Each number is 128 + 32 x the weight over its row's rms, rounded and kept within 0 to 255. Layers, rows and columns count from 0. Numbers have three digits each. The size before them is the row's rms in percent of the matrix's.

# layer 12 attention key, 64x64, rms 0.144, rows 42-63, columns 0-63
118:140116110111140138128189156107128132167089127142136178171107077079100174133125112170088117122123138136098163102127144121170147175063137148091094093056114106107055121132133075135112172201110164
098:149135194168123178100084164094105118149200098171140203063112131079148104140126118125130114058127140128095157115201174116116142107102126175124101115152099121133111163148145122165128119066120121
110:061199174115132134110086125142110120139106140081102161107129136098139135172104130165142115154118066099116087158089147148123137117138181126117185223152124087142133134142118116178152115074201129
106:077151187083123148110132112146095128130103161165055117147156164134156157114127093117114129181187102115116141090117122176184144052101145164134063061137117115135155115203133121122161136132138122
117:125159105109120157087086099120071155112086144102133096148098085152116169118150128066109132057123150150104116107131154108075147124157112112157101126137094167154156155076150112116131177185233151
100:103131142114103109082176155109055081174123158162172131103121170151156121097142106176174163116069101133187108146164120179164105168105112108163104148115078173104143109111106176089146097093103143
105:091097157111187100115139158125139075142180140103115076153129083104116097124105169127135162137114155126103143120155189107129121096225115176104087135120097122145077126176072075129123153132064148
107:155144086058114162180140143087136101143121152100129126075097133153086153149173115160148083181170134067122108127126145127164131167165210140075101172157143109175117114169080119128099109159141111
106:164101114148109123183084108074141106098138090115075113100110111111109147123139157164098146124073105170174096127130195135200135086093139161129137165111121063148085090121159186109171139160086147
115:094141093162109114114127145154155148197176168157098121205105162111166118098168083135110131065147107114117138115166086054175078100139167068093104109141142158136117096145154138162140141124096162
108:109086112143105146145166120100172120170135109162123139105099084112127160086146122147111113126188151175147082143139136094162077154204073109162097198126180106180149090170113089086092123098121141
108:096138097177141106171143132071119127184102120185157111089112125128057070147055113087118088179140087109140097155125094159085099192128112107113131121152129131095100167156195125102123151136114125
102:099143126138126115098131150135103103140105108140177116113058093136114153148132178171101052125081120155088164085151084112183129080179080072169142081129164163140153082160135115171162100117158128
105:157116099077215151133076119102074085183107117128140119120126106131096111076181125136121124108163146131187106112114084114123134083119083136061144065169126122149125159152114161176111115115105187
111:160129170154155057119117112099105153080071184099119168156123112094063114112161145138104092129155136141114092114146089126170098093133105094153135111100097126107085181167075140069143130135056096
088:199106111104126198180164128186095136162130070107132136151133142181126091111083108149105122109140125123146170115170115150130096148151140148161186133127075079094071120165119137102139164079189109
105:112129147128161127088127138132157111142099128097084135107100159144130106109085150103074137146081129170174172004080189127117124183114153127134140149172119108112153128156130108075143137150110057
107:098050110095120115173098140164064150135124143135133122106123065115087137157095096129141104183142095103152146109064095103126128141145095165183152135106137109161132130108103130107207103184059100
106:137143125113123160099080122123145092113124081127075127098150107126170115139043126136110099194168164179198144169117046093095129127152143106094138107141074132125137128149156162101103143163079173
093:180098149136162131107109195051152177150211177143097094128116097147125164130113122104121134115154163143118127166073137159149085121153154073138097127112147208113104115106157157128119121090112075
106:039127170129127095165107057089114143143101101086118106072115093134162145121152062104136141115142103128133117117103203151118099162161148123153150134134122216059122156148143122084135101114137131
103:089146101135128159078164147136109185159153116134046160098139086100132148129125144117113136122086045127101117097191108138143153128172110132086142086151196138130131097112093198072118120133173112
# layer 12 attention query, 64x64, rms 0.137, rows 43-63, columns 0-63
104:137127137104148145156100146125085107121128178119123115151103172113113140078116142135164124177115128119129047096177245101106098087125083149152138178158129165127140075138091149193136090137134148
095:105125156085097151085106091186114133144116123181064186127097073069115109118185149114135094189106167152094156157115142057134094111128110101196172150130112138150121115102128143120171149135164119
107:099065155152089144125095149124115132100074094143038163106170164106173151138155133126067109128195137094093106091139155149130172088165154099133120098152141114155176111121143119155187118084167118
115:145168123096126125127174106171077137117148138090096121129171094104127123121119090126126102114162145208082136124167114141047130173133098147089074081166148133120065158162091154193097146159161144
104:149131083159107181182172113114155086112137205109121105139133183156124146111089114165117099098125122104092132215101107088151124132126098122114093162066142135147099138070132143120151066102140188
117:174105072179124103136116133098124126086143130117146072115143136062131129146144199155175091108224125096088124115096172110104148104189135128141150152122161102152072139131138065140095121118110163
104:165110155134090105138121143139109159174092089109122116108106116155107152153209085091154125127151150132150074127109091071149118181075182126116149185152101137112124156104141121096139132154215199
116:096086126106175142172103139124150131122142101117110109098123104056105175135186142092138090168102086182176149138127145106170112060112145110089107130080157065099065142144161132081155125128078121
112:155138134140159097136126099110097145147114100127191102120134136133143135096107142095074149125177109152157129134102172134106122091176111174161097166061222122127188114133164143164105123084138217
105:176097099120085129178090152082163156157110126141168129151126086168150115091191133146148140141109116149124168045109087106178122143185125108139085141180159107086094106121130166150091139122099195
107:113164097146160108122061146118123202109140174143130159123115209142076051150070105127115157170092133165124148073153104082118086185121126103124152138113103141149146158083112120125101092161114122
119:109135053129170144118085109175142126146158131139153143092146155128118121148201118134147097091128076117115141202123127143157137087168093092210093089090094123059170116155098136153092162126131147
108:102146176161147190153113168161117129138175116163146070124061134117121122154121100098136080075169122121180167123115074152059111106203103143161140133167119078156176123093141151139111112106133130
104:172159188107043145094084147142180146123106142091154088124141142106177111142140115070113150146128094105081159186151175131138164142082147148148113102084090136139101119087150120103120139081066164
096:105102126096103086148102190092152155067177092146118142166089123093123149207113123151132070156137151109146125133124105143149055194096108148133150065081142145105123108116099105134145125089103186
090:117123169113143115141143164101179125055090100076162078103144139107155124185176187080131122154116144133090133082145109097146108154211056105109147116123114144096145136152104128113112151192122089
111:125166121143116114100108148169136139164107110114104115093171142125088130135109062162167056238111112119130130105122079151148145136185140073118115127133120106125157156154159051180160104092110118
118:112174100093198116173147149105150187130154064144081094098114139161102122100099160103084135121127136076076175117142087127144150171179082124107106152163105084189145079146102143112155100144114117
105:160179187121132152098102195063172129123190106070103136117169106145115099154115130124124170033148135130116071151118117091121103074152140110167142165139156125121109145130089143163082104105123122
103:192168170141086158119157102080105119127077180104085138073111150110097077142097127173104097141129204190145129137166128077149135100146154090124123127132115146125138129182073153097134163137075141
108:126128102114158129112155113146135097096101157127106107139173148077154147126203115166057109166125123116148139148161125110171114175129109143146191176155170046057092074137102160125092098158124128
# layer 12 attention value, 64x64, rms 0.124, rows 32-60, columns 0-63
104:094148132127196130163152037113102149115117122220124127121104098171137162168135143096088109133151120071150113173113115161101169143070112111150107095132175141104116184064110132117104129147128164
101:092150124095115088070130075128108167142085136183145126053093166093130137149101144099145135113142168099083147047128118079145075115169130153094101098121180147139092145115092157113090080157131151
093:103156125144100143162135134152135107117131097088072106134077110164099123154109162134106070104120111102197143117118122172136135071133194130088163114071079198062072124133094124118122124069149123
095:160101215096133136176105130181105131144139172219106084125158117111135157180092126129103175117049132118110080115133105117111102134123090098095125149159133118136164113202128135132125119153163083
098:156177162101106106149156154128130112192141097112209113146177132144159064217124144115100068133114155101113171113098099150125100131114100130157171078180134107181144148088132143097117150152114144
092:124092106142182136096123115180081087093162096146061115165089129102119119122113125146073133081086161148116097126089089083166192116139133102082087129150163119159180175105153075130109115173102110
102:051202136057135065141128120167137150077093089174131102110104080105098092066142132113133162142109142076105041110114132151112120124146125113149162112085129136150125102119158135086106152133154126
102:127046114135115116123205188151186094137118121175123122091128067111167180106108144126141119115101121088104110165072174083174117171093126133148168134141088109144143104130092161149083097117166124
103:170119090123113141134146206172137117085142200105113117112075123126199179105090135139099160137090082127077098120170097131139125111106143108156129108173143139157048093168117175124100107144148095
104:124126121138134138162142132106119102082141144145139144115093049107136051231160146140134124100152151189153151124114153124120159078084123116145176093215127121080190131129150140139129137088135121
102:109171060180098108168109106178111111163118154106092151167116119059140156099130164142100093155140118157156103125108104197176124160122100155175127128143148101080167122079137134099194097095121083
108:094131132142184052121117089138132185153128117141062090132128128140147138138180136153148198105115119128117152156143158135156142153117083130154086165099127109107085158173055158080150118062121183
099:084145108107156151139098130135133124107129180085202161087170171130144158172133077172135109085110112126097103110106181107123125199177161136127195139083172094163155173136096138095135119159149101
088:153132104146152147096069190179128131057109134123168115152130149115121166094124071161167128137113130102185185120142077157083124104059143088154165113062099082135166155096113149126163119125124124
103:134131108117091092085066115115145101162162124165141121137143107177178173101131104089125171069139177119148114186167086131127178168098083121123138082122120157093101070107113154176158136058133151
109:158075102176127168161130199104158134087138152090098106108174137159119162157129103143103138184137150098139116133077144189095112188182109133065111122140119114077093121100152175117130143188092128
100:093175087139135080081153152109133126105125099169125101083199179130092106191150162081151139072100129143133071143144191155123083148100159110160132111162116115095099098097109166158106121126152075
098:133160099170122108191121206128189124090162178099125114100127112072092117171100137101100148133177130061154124154116096128140095130120191130116049175166120115133135124143098148150130078088142134
105:124150144121143085131116158146060161190109124117129095115095115111034138104123134176181130146150132169146103093138173063181086100083100093137113135120186152116110094106185115133138129158131175
114:124137130147104131100132125094146171176051136138132116152121142070092110198151121148140171135076171081130133213145126123098091081186113089103187077076143129144155125135103143089127119103117112
086:173140114110093153116097146156120102167148055080155102129085160111089142099131189155188123132165155117126159153103143156125157147121122063132114159140154202125129126160156221176140110102156124
087:088137125068162183141073132157149173173086113160131083121093120116134136131172113108125135088195080112127116149127137066080140132116086109104136178152142111096139194153136147128063150143061133
109:059062130101113142083160152158134160183138169166137204169142101134181129151141149085091114105149106108163155088157096142143067205132131113126134112131123135091118118109132115078115112193145131
086:113164179092155147163208115141177108098151190133122094139170103124110136157177117089170094137169163130095174103079150099116103147127194110138165125058149105124129146183120179113111112134117110
093:168127126150103148135178244093099105073160136143089155117128103181121106133121077165133097069130105127132121112161077146136120132130124161104105126183141144131037142132097137142131123133064137
101:159152108112123098137169096130188148184159164123108182115112093068095134101200172125122127097136098106088151147097153153126081123134090082135199151168129129107103172089093132101129099140108196
093:117130112127089210141134177081155163102158102122095144138111170142151101135124123183127120162159134219126099097172149133134140197166173120112101074188123106091142121139120080090154125120125177
108:094181182159142173159131084148142117115143120159104186083144113154131095119186119080128084121144128127123097124099117113149077194102125115105129094084134149119078100155104059110106174139106046
103:112172106146146081125170134186110116193122060118111131135136089078117181145073116133085148127120124094128160106147073147150125110099125077092148169113186123126134099130146170137091225116152138
# layer 12 attention output (transposed), 64x64, rms 0.15, rows 32-59, columns 0-63
105:101058110116094110131111125140156080090129131077085120091132076046134127122175110160106099116112179123124120105137123137154170061186130139091120118196144096178138130121117094119141137173196113
119:131167152143055165110108131112161135131106138121082110105134122089136073133094113081109183155219131087201154138103124096087108154173144084182150151122090184114156138108109119162128144127154094
101:135150154096143107126096147046037143171072178128113126152111160123109083117094123117161143136118101185121147126156134178130131177153064102161101133163116110139118138121162087108103189188150131
098:124149088147129157110140101118171142127215098122104128184121152103100088094130133114110089138104150191145098102098211144055143142099110081065151129110143138141100157101099116134139080182092144
111:200156066181113086135097162141184123138042096168147177120164142114153131107087148102100130159114142130103149156103117117154126059159136092094135162063105102121098138179168138137114119133148149
110:065108108224072162142149098114134108116214178100128110160131094106092164128164124142159123078120124114083061148122163118103123102102130144095177102131141111142121141119124175173122164137091154
094:125101134165164164153195074165096111104182175135140191097107166103069101144107103108096114119159128137119145168149096138091157121204182094077130147119098107180136151145083151144141100152120150
106:110172098122201141145113123108150119126154109171152159165155154064189112149142191092141108184112174087114122090124112114144126119147161158118111120135108086177047137109100147128199143113094087
103:169115122121212090119147136077175122147203079177135162172123160106127108170126141120157112056144148155165052112125181078093111128116127097103130132081104105140125103116146121151159136100099103
093:189076097150110071150149134146119167076162093133113123130155114085177135124136141101138102199085111048095167130150121157145162144096084100114088112088145122142120074142146098141091199151135145
110:104109119101151178162100168072123125119110136117046166144148066127170197121190101107096079097153116141115142113121086142093145141117117160112182101160126105127199155179142123122088143144111169
124:138103132168148139098148127117129106122117111079110080095141179194128113151153179088102066059132117162175212049094089130130099134145108091096120110166141137162129064126150148134130146138115126
092:134122180125138103165090169106131121127106050103098135074139185143176109137168099121139125147161192153103094144113135075125077125082133123157111096209121109067104119087072140121152120122104162
096:116056134177112164162123124181104123149158095140124218155113059202152088161139170094120131100112166165086105127147142128101083142146106161128093116088134127168130150143109094145151092128140181
116:041100179135145177102077102161140168102085056153128171179115131127090101124121137078177121114173118115142138151108139162142127114120141174081095123125096072162136121159107158130122067122084121
119:131173159072157145122151128085151101118095113117114174148135164121181114138150116182146131070144140154063142173111125143193126104072104146163148149080201206122147141151135098079106111113129103
098:117089153157251158138110111130191128098123135136131139111078129057136123109080147116087112214157097083135174131138088132140121139096106136103127140142136170140092092110166127144148099114092145
115:135133137083143163077120120137126131098126095151139133163142101070111139162170143085142163117122121174113157093066047129123116124140089195069078129142102184112094100074147079127087166140166142
109:137194157153083121141207085147130140122096163139146064104090056115121117160074096069092166131105137109161157104147176151146155135068125122084160114134101130126126126144071143159142097163109100
106:176222142167120130128135168109168148145125166118182091070093116159159053107086149102150083158148087155120127132095128111106078150162082149097095166056134120111120146136139095129122109123152111
095:083153198157153091162180200088099121161114152170157115114141150118125106085110101090154180157067109161121179155131111109131141136157160158109108120112134128125103120134150088076060093156095081
092:188100109166107176112184190144082130139121104110113094120164167091133133122123099139145119121126120137147197105148109108138113094087109191144138067105112131119090151170072084091175122129206160
109:100120104091092138089092165057101084145094148126094123092146144164115104121139149174137107173176125133089118158133124181159171095186185108162192158069088099140102125128146122133162134076155098
093:133082110124094135140133133079158153124093114128140135078138199096088116122155152104090108178090139148154172159122169093174117211169119112145131136158203114124082089131040139156111131140118139
098:136119160115137132146109072110102099120141112121180213153134136125153127108151159212165153095108190103121127053136186148163127136048104098117096100115101142105124141136144124159145115083124069
086:116137130107083134119147181098078139084083154141128069081124159146174105162140143160122144192123158131128084094139125103178148154175121115138156134173093142091084089138172129095134119141157027
097:066121116134143110102197086101089138136131118123106191099154087140193157040146091157143090108120101146107156111176144173136105070104119093165112084122126163104170139087123120143166093112153137
107:095098153054129126173126103082130120113126138141162098084164158116092135078113160163123123156132174123109129195103116146094121123120128093120178163182146060081103115129088141127172085177170067